python train.py --head_dim=128 --vocab_size=1024 --activation="tanh_gelu" --norm="layernorm" --attn_scale=0.0884 --bias="all" --parallel_block=false --init="normal" --init_std_o=0.00396 --optimizer="soap_variant" --lr=0.00289 --schedule="cos" --batch_tokens=65536 --seq_len=512 --doc_mask=false
Each number is 128 + 32 x the weight over its row's rms, rounded and kept within 0 to 255. Layers, rows and columns count from 0. The size above them is the row's rms in percent of the matrix's.

# layer 4 attention key, 256x256, rms 0.0839, rows 24-34, columns 192-255
size [ 97  72  94  70  84  78  78  93  96  74 105]
[[104 120 137 114 125 117 166 156 136 152 141 136 161 111 152 113 124 155  99  83 135 101  91 101  47 141 188  94 113 123  96 167  72 136  92 113 183 153 143 162 124 154 137  77 111 114 132  86  92 121 135 111 118 138 100 135 121 108 200 139 146 138 104  82]
 [135 116  95 150  70 137 107  68 132 167 185  91 101 112  72 112 116  65  93  98 117 131 100 103 117 125 158 161  95 155 127 102 134 154  96 150 117 175  86 112 120 159 180  85 108 102 102 127 137 131 112  92 111 144 115 125 100 131 102 126 113 124 132 177]
 [150 139 134 120 162 143  96 214 128  83  43 110 127  94 141 146 157 100 102  95 137 110 121 107 159 135 117 154 103 132 140 125 102 155 131 116  83 110 133  91 178 162 115 120 138 180 117 102  86 180 102 124  94 121 122 177 157 107  58 136  87 152 105 122]
 [ 82 103 174 116  94 162 121 134 184 161 151 129 138 132 138 145 146 109  71  99 130 126 208 103 124  84 130 174  83  92 167 143  78 108 163 161 165 149  39 148  95 143 180  85 141 155 134 169 147 115 144 117  92 135  92 120 108  90 119 211 144  76 145 135]
 [110 195  95 161 140 146 166 138  81 143 122  95 153 129 131 118 156 167 166 158 137 196  41 159 127 164 144  78 144 130 120 154 162  89 138 104 161  99 182 100 165  91  84 159 120  77 164  99 157 140  98 127 156 132 161 153 184 152 131  56 117 190  95 139]
 [162 190  89 114 155 145 135 160  92 123 104 123 117 121 121  96 140 149 173 160 123 146  18 137 142 166 129  90 162 142 104  99 175 134 126 121 107  70 219 114 161 130  77 210 138  85 171 100 108 126  82 156 168 115 141 146 184 144 130  87 122 190 136 110]
 [159 165 104 125 102 149 165 129 101  98 119 111 115 127 138 101 171 167 179 130 132 163  35 151 141 180 135  98 200 157  85 103 155 128 117 110 122  74 207 122 178 142 111 148 134 117 176  79 107 138  98 158 162 138 158 182 188 137 112 102 132 182  88 116]
 [177 182 147 143 144  97 153 128 154 166 132  86 102 176 166 124 130  81 158 130 154 150 180 139 165 135 101  90 167 112  96 130 113 143 154  94 107 107 149 136  94 120  72 190 122 123  84 149 127 126  97 114 185 116 142 128 146  90 125 115 152 111 154 106]
 [116  98  89 121 110 115 116  94 124 106 138 130 127 138  62 133 119 134 111 198 101 149  76 109 110 145 122 138 185 102 115 130 156  97 103 202 151 108 172 139 149 130 144 148 111  95 124  87 152 110 142 165 154 142 160 105 127 151 164  54 128 129 126 171]
 [160 134 116 120 140 145 141 140 157 135  84 149 134 119 109 124 158  51 122  81 115 125 124 137 106 120 144 113 122 107 120 133 183 149 165 137 142 162 144  51 106 201 135  95 112 193  81 103  99 115 127 142 112 157 100 125 140 123  63 167 166 130 101  74]
 [ 98 116 158 134 150  90 141 135 167 120  60 162 166 159 160 148 105 170 124  96 138 156 217  89 135 121  99 139 107 125 153 109 133 110 107 148 131 184  85 195 129 125 144 141 130 145 128 175 173  85 173 127 126 142 143 122 113 123  73 193 142  69 112 118]]
# layer 4 attention query, 256x256, rms 0.0949, rows 25-34, columns 192-255
size [ 71  85  65  75  62  60  84  88  74  87]
[[ 74  71 162 171 106  89 165 119 117 114 126 140 162  91  91 127 171 132 142 150 127  94 140 109 148 101 154 193 130 138  89 156 178 122 189 114 119  81 122 107 172 130 138 147 141 148  91 148 215 109 145 182  74 142 179 118 125 128  49 107 125 133 141 105]
 [147 123 103 133 137 107 159  70  32  98  95 162 150 159 163 165 145  91 148 162 142 147 192 165 130 133 133 161 164 152 183 144 100 157 104  87 119 150 199 187  36 107  87 173 116 114 110  95  90  89  78 105 158 131  87 120 113 119 133 179  96 129 139 112]
 [127 167 116  91 145 128 185 133 108 163 136 153 113  80 167  45 164 121 113 164  37 114 140  99 142 101 117 141  76 105 159 124  81 137  93 145 110 110 125  79 182 157 202 143 171 147 153  93 150 109 101 108 167  73  62 112 129 156  82 156 126 157 121 172]
 [130 194 140 117  77 111 112 124 180 104 191 135 141 137 137  54 138 114 119 137  91 164  55 129 154 163 126 106 158 122 115 103 105 123 102 140 156 168 118  64  90 148 139 150 151 160 159 113 155 131  92  56 126 136 112 198 153 136 186 163 132  89 144 130]
 [140   0 184 131 110 101 130 117 106 109 143 104 138 168  69 158 192 110 104 164 139 120 192 193 150 108 198 187 148 181 140 108 175 121 126 124 123  81 127 161 120  99 114 125 140  58 104 124 176 196 126 119 158 133 127  97 140 148 167 128 160  97 137  93]
 [182 138 163 134 108 142 142 147 120  97 102 147 138 135  73 112  66  90 152 157 119 120 152 184 133  69 179 169 166 147  97 143 124  93 148  94 104 190 100 121  90  83 132 120  99  98 134 132 126 112  94  96 169  93 112 183  96 153 153 132 141 131  72 116]
 [173 177 155 119 143 166 133 108 160 143 130 121 157  99  77 171  93 112 138 122 139 167 115 107  93 207 143 175  97 142 156 164 113 129 156  98 112 142  69 116 107  84  79  92 132 183 142 112 129 124 110 217 154 180  95 149 129 107 152  75 102 103 111 123]
 [101 109 120 156 143  95 114 132 111 164 201  84 156 143  86 108 166 123 118 141 153  98 121 123 106  80  87 116 119 132  65 178 135 153 114 135 167 106  86 105 142 104 141 196 169 147 110 106 191 117 116 113 154  77 100 176 119 103 110 110 141 108 170 164]
 [156 133 151 136  94 137 170 100 119  88 119 147 163  99 113 142 110 100 165  98  51 153 129 136  89 131  81 170 128 152 164 159 121 103 115 117 141 141 160 139 155 173 116 138 130  75 150 142 135 140 136 104 157 129 144  99  86  76 128 154 143  92 131  91]
 [125 149 137 137 131 151 183 174 158 172 163 101 129 129 179 135 124 109 179  97 126 106 150 187  68 122 110 159  98  69 141 113 102 153  52 126 165  58 164  73 133 117 112  70 146 117 153 102 104 192 102 170 124 166 176  77 172 114 134 161 152 150  98 169]]